Weights of a small transformer language model: value embeddings, 243M tokens.
Each number is 500 + 50 x the weight over its row's rms, rounded and kept within 0 to 999. Layers, rows and columns count from 0. Numbers have three digits each. The size before them is the row's rms in percent of the matrix's.

# v: layer 6 attention value, 160x160, rms 0.0756, rows 12-31, columns 0-159
# o: layer 6 attention output (transposed), 160x160, rms 0.0736, rows 12-31, columns 0-159
# q: layer 6 attention query, 160x160, rms 0.0804, rows 32-54, columns 0-159
# k: layer 6 attention key, 160x160, rms 0.079, rows 32-53, columns 0-159
v12 075:546557501560551553504466565452507467463520479371475548400555469519487471563566509524480479460526473384538546500488472490497401371502542500463487443435559497632425500562472527556490444426490552481475530449517382488502504604518485488475557507513480559508471503582597544455533529472501559534472495446456556490546508479573495431475486570485442571540453449466490444480537520475469434513502560500543529532448522531448502482466416530549549490476599378449468470493447447415597521494352499
o12 077:512506520545392459494522450511509534392407622422518514510558438518521579527451546443519498566424483472402440589528552450485526531468547352514457548516533499461522444457440428470524495471594462526498443499569575500483524414597511513558495524447484446545532485494457553581555502456471512563512447476542449514532491528471512503450571436550432412563442548444514492509475577474575524473496474477423501395610512472519510480523565582470499526476412504445415524395533496549513556505535487
v13 118:510473532509483481488487505522489539544512490538485505571496495476414541578502376500487533525498511520406447581526432523397564476462508466489517531500474421484563502514497523531413413425552458469497548507499488487483527433533498489415526554587470353551515472427404556525596486450453511547511429495468442542511462446534432531573511444525508379373516546453566584504500506545517473444560550435474561474518529501563545508487491485522423479515399573455423550505571449563428499607607475
o13 097:502461518418521470561534454502499442597526500505517547504495500527508596418477491421461453392524527548512524457560429485602503524481438587494525405468455581538500525518463507621525585535394407473489538609477482402547513451434486477499484515451507512586498489541610561573500456507510522452506455487494515599436527425517473468511516510478441494546500480542521420510499422538478491402438480467451427600353470490458505538533472524512486490438488492403532459568442501444494598446511519
v14 095:515494557518556584505431594436593535529503447533509489485508540537582518438442499547490506484564509456515502557515479548488474446500545466492475423522502506496448507526457499451455447472537487505521534414577498531478391504512448498443524445468445457483457500438562558486540547427487497474465479484438461416485500494596439520325560591459450510490397527503514383550489468480492415476430568556595603513479497532492531493392540510416554502511520503428486523517553374451428520565404586
o14 112:498464449531520445508529495471507488432502575462450448469508505561432600600406380483478487457478442433455554519536539429535544479482500509489472535437421439480495486357463503537456522400473543474542536567587544434478518477514431546480486520448506507482552386525424502570530522425397514552473500470517457423468486489412565458536477565487404458457519473523517510527593434509547461442480590443575460492519589503508507462488530507395450547473431426462429547502517499553581494612514492
v15 104:471505479489487542525484506587492462516466499538589518490548525464457490500508538504483498515493488547570518564436450492407433411427465535538512458463476581539525461562458491602552366570476487492472440514506461416627524552464424491569491537588544563522452492535547452496533515510560515502513493520511535604456554614509471502650434454549549645468604454521480530484554476519433499582539475440473481508421544487445495430545442541551516478499546498537539400557481487503547451508384495
o15 092:578479539462470535498517522529548470534453489584560491546557454476529494411614591604411623475556526564582578476594547496496487561432506432581483534542551489464497393550482561458520554625475448530501452461528533418470522451436585465475516519589548466562391556510473497486507504502482487473427461496505447501568521514542479535557471466533522529546444516512456542527463566421538533578505461453443694482512494509480482515423550479487571471573469531483497489519506538480442505490509475
v16 085:500405417431455534510505561543575505342554502597490512404550499499605493515473480499493467503525465467516470566505566527441602478478532504608493598515516545520568467424497507490473424581573466475520498496380511600549484489550440484460433489573491475475501569427461569464504511502470487525473560537464516501511546566418502542496482483435491646510584506551464476457474477499513514613601436456469545525518557564535451546519513541472458478503456588497629552510454504502521514491475453
o16 090:489511504528610512483502542540531553583483429528509506490400567406479509525556524539405444570549531534559541459504485541524433460493469583547509455490528496540480524552485594555526574605507476557594509433497497529491495541444583456518547388430559499521449555495520487489441404554481444410562491521504502509617546475546473484483533538427541509467475442520440483605561502535464513423478412559421557525566413533530422511527515473480456460582503520537542395509470426526433560438499412
v17 083:499540508510632501505524477444444496542503495466530500435563575485477496425578500510480506491500621557528493471504522495506424516472562490468508424554551510564464488523527510516568437483486485543440586560519459430498554572497515448562455520482475687489508503550622416496490528560525586467489452468506559509552556482540441467499519514527527451564526407521495485465555528497467460463457515554561419530469485511388504483488489485529588503460626389511396439483447563350544494443482465
o17 087:489483546539382609520515491490490519396425557460483532534539435490487510542529534512544576558433473514498468597478564432442569603432502350498457534523524535431566441478453464396524424469558511480437441493524495461520468507563506541546501527527532581452549482506390550503522554498530520524461531474572487440422452587474541548440497447522486533536541520554541577546421615529545595549514543503530495427628540476515495495502533529472482556494447476503455522488538601504581457478497577
v18 095:507468472529451505520489497484475464419504427515468476435535542497498456601569480539463518491531446385599514498466509547501427413476563560510452494607503536518475491530512497557455519481559474532501460420461437462507501604519469437414580438398487566478508561576569511476546525550514506573474522478452612461520481580535532527464473508429463599634424466521486489387523524458396395558511577491558554523499547459494515487443504483494580481537472467446539388477424498451530471468444574
o18 095:487535487543430503509507497546459536344473554411525491467525455535553584502446468483535485574487466446427441468433570476475532545582574443575505443531477426465455484464499452386518523446616522504502442515526539557453509461603509550535508490452465478512517444509515488522516492397499460558489502430517516451517559574432497468417579513574432410564438516404505425491496588464575495498525442462448412388619528504481474487516489472479482521480505483530413500418560445539540585468550494
v19 113:473432536520575509490505484491481478583467503623523520525495490439477519435499431515489527453489608586542540451506443478471522473527484462437503417469511456521555557487451459550462483427427449549478493490482494414587473534433513568471534524462506440585513541489534544540417559447476566432483419483390455464515382479501507477559496499447558466467523482539535502491494515496485524369438658381522473498482580473528572512457460518497525530502521615461363488473548538423509539602490560
o19 112:568499415476585514527510649366463549548527537487486476611384468505442516553514430451500529529455470491526433572380528422514558517450376531443529533446477491486487485512519518492514432526531557493461539552376525496488489541461466458456418494502537488562540497417537524471492561563523392521557489487550545499518499501493524441456478617507535483539565607550512423522482476467452584516485522562536540529500484523523437510481574483510454558530572475544549563528499581391488452446490554
v20 099:500428438462483493481492453477601512548491541479593522494522479468458589565513497460466476552449407571498469546446514504452525417484545447544520474508502494564521467494486512540430409571466492514487506466542514454530624458592457442414513538646572506508538513516541552440524502397581561427561384530464498570485460566443553555516461470501494540473572497540496491436489499497415505481558483452448463492446526479539540508532481616553394436427404574466567474549452445474558512580532441
o20 087:529500572492507464477505553583414511591454538481463484515513545499452514503612482464466513578517470533488539460481516493576426471512534490466538476509609519500499515608450579568600499522519474516478474589410509403472568512487657513458566510557511574472454557494535431624467490468509643545598494535567489564593555495528457496565513437512476453437566487471476487546451498459618488523505457505447581524475492482551494522568536513514567544502460465470419447539489492500550587582531486
v21 096:502613558457424496460516434506383501447488489584445500604485511491492441501544494514514520556479524578492490477486549482501515595566466569519506476421475441449489533461571495438606554510483497500478468551491498512366543534452533463476370450446552551481493494513457494501510460594500497579553567527501474537468459506514540485618597494464514460487522500513579548494515526526488521586495433431451604529513413518511515513502509397511562527543565435559460520488534623590536484413622440
o21 097:481482524466443691455501476478497454501436433565510516444492501470540471482507475556509587459532589503565447525460432533392537458532507585471458474508536464499495530518495523489477453531476492481459493491537377524508416542505404441451467477542506481529465469425501538422524536533542429440433529534540566483412520546551491492437471533554549623523492458590646503596408555522444495598527494481459591512477513553463493495448500469533551486521541624516514426536503519440534500562517590
v22 085:495519539534569489485499503465395492538488483567469514502512522515501465455655506512506509474517602504507568424510503454483456541475474553431529506485494522523559508555487521535562506363528491524483496490506471441480480584454515445610525485481491583556493494586556442550501489566528543488484544466559540521620461565549461445488515482516591465558548452501542453475522552426442442432452558480567456534503375475397498521487430435512605552483605483462381465479444503430528451381404483
o22 075:471493486553429511549475486456507529395446645400505543589533455495507505533408514491584543563462426556449411611477536423420568603551433412536452466493485470453559456483469472401495498492606470495487464536449496506485514426546467518518502519492533540479557498465420548428528511523521446454492485451503481386381468546475564531394504482540481571612476588543548502572464571528531557544525511514531503476594498530484450470480549547526482584463472491515525548509555567506536500482491528
v23 111:473570542500487557511424448506440495433481525611573558559521487500494401519585536516489479516517415562615503497523455456453452565495473542498484477414492514516522500505480499517614472611471525500452454527526452495530514533480441494497430523533562536537486571529535439481424497487527477509555518523451561549508453622508561472608539510507526605453575458597499570453558530458472504524481501370517564526474413476447495488499433478538601468519652530524548446555554442472516489474420397
o23 113:522546564487487539467553482546557504530456430511451359498520515439576531478575545566473526466533545505589488520534486492550482495517517596532457481512485470488523448478377564465405528610490453488559451540508442574475513423533469521445525501523532460503444563426508573542459440479520484520450464533417524487574582509526427536514537478526487565554384494528477431564399524476521523609575414510414613487448510547577492541478477462527497538452390626515483431513524479508435530530466560
v24 084:505484508477582529519486544579551517487475501553445480516508462569484524498417419532509575506498457430406518539519555532495531478552511489486563562385467487429513511527604501487416491468520522433562570571556484583401451444550542529502525508538453423485446541402475557521610506516409472606488606482436462638404513432503400564501519499478533524402484516477490489537475430561482534536546461576475627449514562538577477520460562449491456534540451506525498484542525439533466485556512488
o24 102:555491519457442520533499491474583473499472475519527512488569517508513473486523549438446517555529582529535562423570495448613446447460529555559439471506396626515524500513482435588448592513417438509508519519550480494551569434409477536568497559468501481524474530515521411424464435458485541421530455517492623599514480475529522534582491493430480583553540486488416530440505360509455500450494529475482386517455471506457451481549523561509480422505503437438521456551590519543512561570521607
v25 082:521407498434440496485497480525609518558501486533490482573427538482515510466408476432486501533448540445468463523483567499533602529529491470551491508483498454438471488416494494418429542531498442526452507523524555542514524408484484572383488528524519422496463459387461461542402479432472525403495472496432393429451537445482513530408524457499463423382524569428492517541475465538597534560516545508467560424530541488560488460517547538449475444517440632510529617473553535533479523578558562
o25 080:483486482469626527498505546508504512611614373595495409503416542514464516495569426553443505409519508460604558468471479545549490406474469643431559558487511493528475522486507540626461486510393541517517603492489497441509454597414476535476440459501482515501505479494562480496487488536510529462515534542478554567504509476521518480559410531447491468425551447520466471476571376523434487500432508472525493582342528519483522496484458421462484483558511460506515529547447473489472490536515526
v26 109:512410479510418533484504504568466511396537458548455491449551570475551421529502480516476521538528519347587506529428626556459543442475520462577502537462508561529506525490516440445474516454525436452477484446477457473503462542487420474505548393530473570484500553512508519458559559569528433576459590497486548376455523570460525533432545517409518575546527500527475465457490461527476444606542527514535525502483604512503496510501475453466556524591422482532621405511547530543514507454387566
o26 093:495496515524467436475464493544476590370557481469532503489493492480549489554432460507453489594512530470502453417460598452558555511518570574525548452489470432410424535486610471449450533511483556530524540482550526583442476496601550524542496485514410438575548484529423361406508501468456477461510543465540530536585525482446532474471524495508426422496477547401483548522561449470497515546507476494491432440503518563420357525483520429457417480522516401490457524486508486576535536551615485
v27 094:509587557517562502501547434440487506505458524498468510485491502521505452402521521533519515454491504567529543441576486436579474561538488528395495390505525468510500593493509490475626554471491527537474469493532491531475490621458605565592471494444504630534508497518618431516416529521532488472485505425518517455539486483533451453422535551531582427467496452519491467533545528502513559472418516555489513536532432539395480554499506460539603479533666441548394440457518496435541471410473530
o27 090:509501509531405582536493523462496493426408514481489489520575472562458538569497501501570586547479514464497446558445525469441601498502514467486472548487484469471530497502471412351424397437504556443412441488508538536488478501574410478508459529529495495434540438434413546441506568516511496533441494496554513409457458617507548502540490492475519584520565535478575563497388571441555547580589546545529536454502545510538547488474471479467446528461493522547504491506615574551553398575478587
v28 107:510550492548592485525508556464557495535534548360452502389465395535546576497511471483541501508465525539403475482544448483634514569484506541403533532496502466502473495482493530485483628572428578485528548558500492504441424470562578584595512493495492489446476447531487514557519476516458551505489532445541463579494519404475464489476500532567527475534369504447448456551484494526484520436463402593445488459492470533534470545496531523509466567423477395515487553489422461418501542437606416
o28 106:402467523456400470469538538466504480481520497437516550534545572494459471471442592479577496513475511581394480626513449521488411494500535429518439505491427593587492515456510427579498432448601453514501443436479503547494544487472480484512539523461482562443481516524562504504534386526489632491578528510519481541439431505526488540569525438422509483482520492541416491362499490565465451372483556509540361487580522436527499448521497617518481465457503485451545481451499499471496498491451458
v29 101:498465424529439499524507532521495470499465573469557536486504455433407493567549571484540463460475390542472501470501420509464474502510483505468512545510471507515543424547484487625508492581508519512483516501554499393539587500552555523506585608488531530534507453560609517458552485444489565442548402486500562619538471542438561472552371457550453538570453465519446552436518501477462523436543471439491362504501472459498474483562471573529440517455415502442530477503368413402498448515550510
o29 108:447603613431503451570497482523445447501478533494453512534486499488507516424491565585487465454540411586516507475475558543561379563513521495522488424563572591465528459551412475462555464520549521573490413511454538529456573518500617589522525510400473477422457608551623449606413459500559561561449523495538485500480553490486511467519493453457493525536417420498383509498509588517482480464474443539481454517501497549451502531573479517569537501470476506432514512427555502477519510411473499
v30 092:497490506519422529501501486518427569479543426584458521514464586507569406485532531531461539533540639441488551500514565558493471583502469565498478522542464469431523520493521447407541624403576464519525476525413529519488454483393510457530507449363429439460492499526466459518591523609484414550505541481464452494540567513547516522478583499468554502613549515495512550488519486541467498598517526556530587520528387521485484493445481426471568514553550476555496511462515582568470485397476556
o30 099:497531467478472570550477481456497467437517418501495583497485509470555457510404417527589556456509545463516459466485494514454593520609452519610464475438428427423442506427476476445430519456470551478496532495509468604515471517504421555536490426526532509461514410513469439401453486481482446481469511402387514371380452519474520507458514539427462558573514495493512458472517507530416438510455611464553485547536527540408494438469451374487529459499546475571536473538533568527495514455469570
v31 108:474406453471437492477544514522509496395517462532441473464581593450439510503522476504468482454490491488579435544439541510423541371438532464584489544456493538493496492438540509497440438479561405523504481462467486479612540506540423483362502433588507594511520604516492524418460545527507536590462513540430562418500523553466572563523516472438505591462491494520464499395486458503514449577607521434488504498454634529539487498519441485488471465527439575513584466529475514578544519493439493
o31 088:543543480551538521417483493566460565485443479491511459470421445464522538455603486480415506594496528487549436396465606504511502480492544566446546476540566455432481526606591570484521539552517505550504540512496507486452443523531573448559506502495449485554505546468512441493494469506510434433515501499600550568601619541476464471457551561565503382502483513457519526605535537441534571543489397517429507413507497538512464611525508468501478487604526516505433431493488472504549578459638505
q32 145:428400479439470510556482527483388501511496472523539466527548571519489519455490452558517522497464541529534495632444516546531485522489538465401520486533446544553424500530420437474492540416509473525450494530376500457572470440436519509514433552395565473471468559521549545428497460393521395486534521530483582469542435536568491545455533425555525445573551466537485449535506596529460470407465597433565461566580527457455465446543498577480482485490564537500479446446611436451481551444495543
k32 119:520517600509495529527431506476592441445426478577540559453503510498478470495426455511517503557562503617544568507416405594471516443474414543439470508485517479463504574578461489493434515400510505458559510501522540467561467537498553517531515499425535544495514569575517401525480488516490481437500476523542574490491489560488482508599475493505663546457509429516479519461668512490459499533529573516463482521538460531525508573492489419554500607430531402421566430510489542600554491553469469
q33 128:586550484508456519454454449432613493428506525466506517523480466495471406549469616522531453523516459529495493413582515490453494490517450509623514569448552494449643546512564501557532410609532570441578477515562466620484513528550515559485508511606487542530499478514412459543512542592497611545450526510472429478449514458478486445478473538465445547477487582528485537462522389471494474496480447565493481421394540561529479540515547474482484496527480481546518531608428498522545439583545480
k33 111:428529532465506491470512497610451454426517445516508510522397556447409460520457418417420503515497482533516550400512470550528521416541439555421459489538458492505558567501522484571533456429563484555557418499421490527470482551508523489462513457479462504556555492568544424564443500559452474502565499551544559494560497525482502614678467502573619486432498461502558538519542470524539497486489549510435403575526490488518472597486484472501586547527507500505480436474496569649502493450444500
q34 125:437425469417490497554519528567395517527502441519522456518481577473486575386542463553500495459475555574523458643424537565544486542420548495413497464546445564519393456568426446501515513420521467533405472501366476409539457492410479507543459476392530502466517557551580534443521473446536401506595525501531498517569474534528466525493562459532537474539541380505540443492488575520482555474513567441530441575572526449506485513509474501521498504473525523438505458449547486524500572436467505
k34 086:528516485507484541538472451431570548577536452505449543514474447554560526536480541400512527422525520445529401561568512461536516505471538469530483570452557456483515524427533510509465519569446567436450457516513427472452497490464459530477452591531507459509485488358475609506496443428504469559500430542462476451401546384508503504412454476502464523487476464517441491675439512499536587447445543430480489406506547488481496480470503544437481605435517592521453551489563431414476531502490610
q35 093:435468496435390518497416519511436506442466545506429541523494509511501414497433554587517446550447572568604552489430531478540534479516480424670506479518546538500405539489447446455508503473509538616478452641504479563544502528405421669554424476507451502464520549495473474446478502457567455477502479460401516435488517487522526516526508443433479540524522523525442563478476563468462582534462551436460535564591486489448474423504439550475561488454526473522538504489557511553516518479473524
k35 081:479537454423513527451546517517513493467489487506528494491482515506440560526482596423389470406484432466428386543494533457495519528464436552420481519549512525500499511502519490482414521475608585467480480445525441562540471448544419405533591488440549496316500503498513476393513521488568414500544560551487472499397534493561527495431455514550469437411541457517629457450536515488564537506449506535507455502544534417576445584411564452448547548490495467507515479546525549468552516456473545
q36 097:565508532503590558480371495407530524537469504462423570470509380534530463517544493491494522530556488472562459511607613500469603484570525485527471472489572474459575468511531534434536518539412510446602484450554508543543459393451448457464459572564515485543513469454592553486512496437452499506433539394414544469437537519481541444444517533481513496491493486473553517456457392502519464467488508570476585571403447533470524518507371444475575468480476519510563474513475481458419552544588532
k36 086:506541568499346495557403470511457482436471460514513513459588531485465476546522573580455472619540525596561560485411479518502511560591666459539494579449511391463445467497517481456526514503488511560486486431531518521494461481476546529429413355501445513443449502523483496503505559520462528455433535489456621489580423556432559460542569546448495562508493449479532445464512469499484425495539538483526476478477441612419483502459476455525543513537525462526559476539512473451550493425492516
q37 099:470524474421504543421481515569392577373550348561500557459424554458557560478584474525424573486477553489475421483455541543487540550462452543512510448513503554517514389461544537432587495489499449502452470450403485439497493529478515483472455364515476548456474425447491446482492447526480473518497532526500452513519460622580491496501578545483531517525559491542564486494468587536478463490467516429498451443536570474433454513351511443514534484557510423503488537533562537447458454430479540
k37 094:539527509549474405528503593511482394543566491504540533490489523486497461459567475499624448560514553541504524509440416488382417523460483459593479497479499569467555561576481439527495477486541380509515492477535557384503518564564503567586467529467535516510504522556526452579527466496476566547516454479513575562455452511510473489467502471461441526494487556482369485450540574587437501524539466399501419532488409494402469428498426551605487448495447527429521416479558522489421556498441494
q38 099:397486510482460524481531441400433479472451552496485481440507463547498582497504496619468424428473589511518436528486558526592534471487427496523509475576464478492447543486481448460460485464537440550499530417454518490516600548424506479518455458405530452437503545548538477523372436454438498478557543490564496483589549529557484485554466539501620479526550435507451476474451643449445515484430615498528451512619423424451544554466490481512558468456537503477518561414459499587545522491473528
k38 097:477532406445553403512527532569531478489534532470472506412554499514465468586563489441473444495493447393513503378458568539447490575527585423520521451553531520529524513635481431450542538441541495529424512486467475458491551528416515541497517452464517508478512531548586432522406508489423573601459623553532510540545449534489375422591537521498434478486507460446421466463494574585510523526593452446486488587529503456572476563462497524559462501536469571477564484448514502509513501445503463
q39 083:586609447500441644441432538549441508445495401467484585507525548496475546547473560469457536469418450469483457453494444510489555487535465511544476520478531486477505479462482487510608537519495529520528503521534537566430525484490491542469457453550473482457483438437448576399603531449579480462545532545394514510442480537541625483514518529544455595552545541458567541464561475515490440614501437420592499461413583546533380510523500478519408493513520503511504484576471523501406525519544572
k39 088:551421473480444565498460485449498490513503438499562454538523509437509475407485548555497510452424568564438533535509517494548547493541486464564466510564464455496482571469495502555470471513564524529610471555428532474506388450578461490413562596485546444487524492535505477448529512539602521422531481384408530539440499424497566518506473451374504564444536524502515524497552492464473478505427470472454462461523523511454643435570447488492615386455513600477392508514496502399461455515547527
q40 152:555535498571521499453523467497552556433542495453416530483490446436540449594520519446472553517594430442414522436487435537457490508511469482627503524505499403487585473461533544555574471597424494506570452506585506521445477542562568513497524496579540479544519438583419493515579591605534549488423540536522470513469541505500503467512461562454434480486456574461542573497423409463520514557535417486485548441388472523516423480418534422501518461600424462526474516527446513480558443491563483
k40 102:499556488510555387484520542558472542564559415464481492540421527536502549468530529390470556458486572377500398502517537490474571524540513560473458471494534608465541409517524466513544462531559500507379422533480422497446533504482383464507518451524574529507501489449461518574522446505510481552527433534421497443518629488442404561457590545527496521489436542513499583549445408530524522535527478521496451449481558554548446466493550562489424480554425576577491432530496523484471522403466439
q41 100:464509548523530467541572555574430517554482487494492446493495483486547589507586420480409543463461573541485440567444525540515509464446460531471497467487518528483435448524534521466519565410533465513410579515502576444552509559563465436629486455491504428562515500519492531432449498450578418413514510512506547483553568515567483601485515416547613419482505425456445496496552583414558589451480422527511448497516459483424499588471533440463491589460491486474539460448449597535445564432455541
k41 127:500573531451389572490483468526572470393437522483473450499483611492449563498384492516441505507547474557558469512427494522539535465564427550449504597475516496452488509517463478542434483376557595485573502542538461529494408508469518571376581565473439542378503511517534442461434462514543549465511518548544527510483486459467530504591425544537533494438490404475570519552598451528496474505469513568469503524519493522571585501475530404545570599506538537473466501597508565526515461479493461
q42 098:523510554516488474546500531466504535513535512533438525534490460531498618564561358487426495495513598523519463487575429476490475502458529523476511483466488596525443494507482520534484483393446516507428467376520507522443539487495508565510594466535468549510510455497586448488405498403395518522599552394536418501554559565502469504487523438421596467396532446598536546595546535472551522435448576512508466450579510475468519476523527483455494497496554524536512533539485458535407478440356501
k42 086:409520518486564483475462509616472509495483532602534580489458532483519478429527523490483467564492501560520547463480529591408500529497454570562476437522511447512479516542507426442544481399574465452510421539483435422578596487507542512563456423457528498402446574581496478505496537545473517439528514569527542507493390530478476503528501512551525480511514518597421537460566585524521508518560533526431381555519448554488422516548428590504529442480512444472664422472461582495548522489436512
q43 078:563466533507545478402458510442553510455492478449459585502446436490433507518531593472481484492517491525401443446480529443474563484539531491598470441565507477461519545472544567532503527583458464476523522466567485490481476493487481485472458368557560516464500505485447534458545456382564470502524466474392507489503454551472489385526468557527436418493540509482655569361455422561497408490514557483474432480455455523482425426526482428475530475539413495432471436601532523421510541507453561
k43 089:567593540406391550581418462530518535479541478500501486555440604491386521517473428501424546528589492522637495508548429509547551432561518517504476590539501444420531495465524494571497540490475569582527432523490513476525486510464513491505482514449436511456543500440503484522453426555578529501511477584564642505548506446420504560550502472457547471469508342444581531546550504544554484473522502511547397500579480538565546492483498484507500563440573554466533536541502430537520513435506473
q44 078:536499435486462519458558561542499599451540442509551497518463539450575600459536439471454561447464512429473407477454519495515592527429429568511511563478419540483434409474629566514487446439450485412375529448536475455450426481520499494541459479498532548478532453454444448499510463486539480520561490534512524481487518586452460579449517525579480475492503481541499483521495447623607503553517547460490509441485573478544364545450539484445443536577497480430516496620516595481488431472475459
k44 090:442476498430478544471533521437438507558526468462419504527466587459487460452515528434621490591468537486513447599487570439482439517503461499535478492494485535516504455572569520491469445450610436487482423534491448473479650546489453506568456606549519471435462515512477545458526423500535512501463444474490515498435381461537554508426546458501432561612570565562425548500505559539408538572548561493536474434490531512470477434575439505557451553465480501546512520504448561452504477545381417
q45 117:553528478465503477442586519549525568445574406549518510450443520451511558445549455418370602458512523474504412489443474539489541500479429594420526475491482495540514402481572601454568464511436493409454471431518444448525437559594484461467476427559527542501465421454459461520479498538455472611528496568502510548521575582532442512481532525529538489424489541527540464485453468530528501536506450508479459418482495496564446631458508400466516538566498427531515452629461525461534454450513487
k45 101:553536464493546371540479479489539440582484517521466494540501506517436497476525476476581495568490416485515516533570514513469367495490493537445494441499486568489548438538459469592487461547464466469567605639573542520480501466498539466496529659504549520544522541548583507544560418537498581484566490496552497591485518409484481511458425416506461449530440547460444586504584432503408477512472462556427560566398463478479541449524476558633525435478513542488476472520484466518440505489551504
q46 076:558488475528547574455469541479515571570545500517580538471466525481513504513545487440439535531472488526438453452489442452493436471577464521496490491461491486455615516375453604498576486476408497425507466606492445467399443502474456603506460540533447537485523447516559536415516509532556596514502569511410412505492536434539523502443541521621408445577572472507587584495542423596503497524544425437427522494468570518591464492525536523522499496545558530493569520605535490474506442514530493
k46 097:528492477486530464440476512546468487544533512418533510524415520514515483491441549543466478514518516483444483527501501516486454493488496539547411428482472542514613486515565538536510431607555375631451490526473527463482477449419441492541555427524407448574452530479444451503596449516528493543499440476452590548454522551433451503535545484497465521506380497415466609460521445542567474521500484482394424547449537489446402452494417618531519432593515507474506478497459540569354471518488530
q47 079:577525433536514484459509524580493522418489440585490555456529516469474523486535450490464590462516492393484432502515537542438589454480459546420483405460458544520594451494547534440530511416449552417551520473545480496427416482572562480497501441628456519546502482416478579488573577559528443577483527542472530495438468560405516520448539520531483510506475464505595492580487412588561431548534449477498538462409573557565435516475474457509477509580420575528526525575578516498473468528544530
k47 084:564450446466481432520516487549438420586494440522581395486497452415481459513465503570549459463473411497430555550555495429550455438512526525467511428468459520447632488405524546547488389551503450561503506526491519531449435479633489449454457589604581487575524441518479464490530431514523484484551492491444570593474524457458500503492451506482509472536547539520397557615480448509486541509476459575466489486399522489441443490465470525482472410524487449523392543495512460491504450497514609
q48 092:459448490423500544430492492515421527489465495496468501494478479559406518514460488522461479455584494429520485462431626431570589487485514498545543450577518526584540490513562553395440508452371565505463534499420521550487426506533434497446478503587518478480509510544560496438485491374578456443545495421452380470511519521501495471448511497500638508520482450491502410583556486431581483454489544432574520545502462444469516528446421516465420585468522572471458533466565495479500516550498392
k48 093:546534446486521521530600519515478555467519424480490573493505405453456445471487531419477482465641498401463550489463559631482492465415484405473483448544494537561460548550579548474431569480515534499540470508417536450584472521496444514547505572541544489542501491513556499502415458458448477549487521514524478501435469517488468407520519519446512483475433531372491438495524555505463594501516464447518554560518456354581525545438474456525405544383469471400410501479504490548465489518556446
q49 082:439476519481490437517475489451518527525431582475368491494485492526536588532516566481478569465523453410550537514531558509516562435540532462561476484513502399478434479477563474525494486445459485467489573466541552508482462505570411555472447471511503489510492491510453467584495492449588539378455562423552484461546522495398517594500522507443576490448448516450481498492490437457446490540550475450435566543401431509404421510510423608429462449510415600483494425427591571500472456508393457
k49 097:473445522522555519509563576536493495360454424511556508514556500404443493562488491420511546487549543544464519541599453489482519457510534495399530524469509466511473554516578534524464476395511597482548501428408571559490483529557586489445545504517529527547512471497482442493400550529511465437441512570502434460509569532546483482475524538463618523496559514513635486543495530460567500472522449518534568515523541469579609580487618403545425550445518431458453540435515484489608487533542501
q50 089:631455437537506565491526486511651535565520561550574419531524447498549489567530512473482601513475471426491527522584470488503515528536542490496537499447492522603529548475481528555477542549365482416474588537538493445503442442487541468498527555530523606536472482455478569494633539386512449589459530501439534480474486525459530527460541528526495492516434543505528422519438433580550528546483497486542524356444528561586484473570518524472485537520463556545497477622440465510466474544520458
k50 106:525427428560536472422550484497520558572463487482581450522525478415481470547399461470544557468447451489473471482580564504575505467511470537524530556470495494492530449400526494600496441507526506466447517503453478575393511410495498450401598525560530434539453491478454570509515479552574453549518431411502449516497537400427535545549447530502470504533431559601474526499498438463447455500393489513480583440472565505503472497588543462354474458562431499578468534536410485503464476558467568
q51 080:577534446517517509486488500557489565465539452517494536468522502481516478502462547482462448494529471434520508421553573454432516560411609539582523401551485498529571537530522502388453574452370551411387488527506535451456478426488591523508558598536503526502505558517574549447543594420486518485491509424404456463526417517468555506445504511512546532519478492474540462585550455583553488502485571521553517426410457497560429503564453533457444588494457548450541464575536507488473484544482377
k51 090:572511344554500449501547512550524534474515429479551489471497363506449490569401413511479482497523496462476546508471566544498483470413497495428522533455474464410574562504570464536410529503498456476502575493487554514511372479564434460486596540533508533585588481450538453464514455478536443590567468483565515497463544536474497423514508566466557466548481493456410504610546540445415492496455594437529534451474588390535513507476483445400470590483458460475466543489455510528514471505511457
q52 087:641516476600475436492532542514630490519516567506534439450470477464525442541459546483501542573515404508548499460565526501514504549569490481589485508439514517457499522527530502516516517532502547488516605509545507592508468435554558530520538569517514619554489463445420494527546555596479471493509455562490546573469603497470481524457497515501526471456435518486494584525645381525470536584502433498516530472440443506619404530515553566495475561595481475478499457662479518482476504503520504
k52 095:449415556506571623440487427411543485486478474495552472594488540455468469507444455558491553462386429596471567518482544519576475440589475495469558528519534422539536503443485550548433482495497540470618567537501554612494426477536469500468526501514450480505508543542526535403583521546611437424530443565499528449532530423525548548559453544517537516548478510549479512505517415402470471484516636484491529486423514461452596561495464496487516549493461453483431576462474522530531444580506515
q53 081:398555595497470484536535485461443435483471524470488458525566509511514489516489565551586500488543481554463510513439538567479481459520542462518461584511497542516377459476463429560509489511649528552512492435479470586494559525494480522505528472420549441423497577542448498491482412580516508449541467566608522512529509526571511503527447425492499417411481510499401603461537622411473509495483422538506430576581483472435516445427555452518540485488591460497440557423424485560456479536437549
k53 093:390536607462438561512509468491503466457590545573444566514451547528537508536553503483473485439475531533570515421494442551543527544529521441451471506560525451572474484482374419430525528451486557513558439491477475486547569542489553593509450492425483506456550535591510548534430608453456535452465535526501463457543487429633531532546417422570523523486550500465544456456450577436521524451525446462556456604572503515520572540521473496536545522448534528517580427484626426534546485492500448
q54 103:527568497378468574488491435432592571466488496507473483534457501549484569482519490540477429493456550525449500510519423414539487457459517508553476521573456605474455501463477578450455486481503449515498528425554466574545488355488432493520429522565582542435511578468565462456434362343532485559559447481491505477431544516523441454488470466571558451434539522472459469506490567522466538419449595490488351466568457463480485467466575511484490549463535510482523587524479528524473522526505472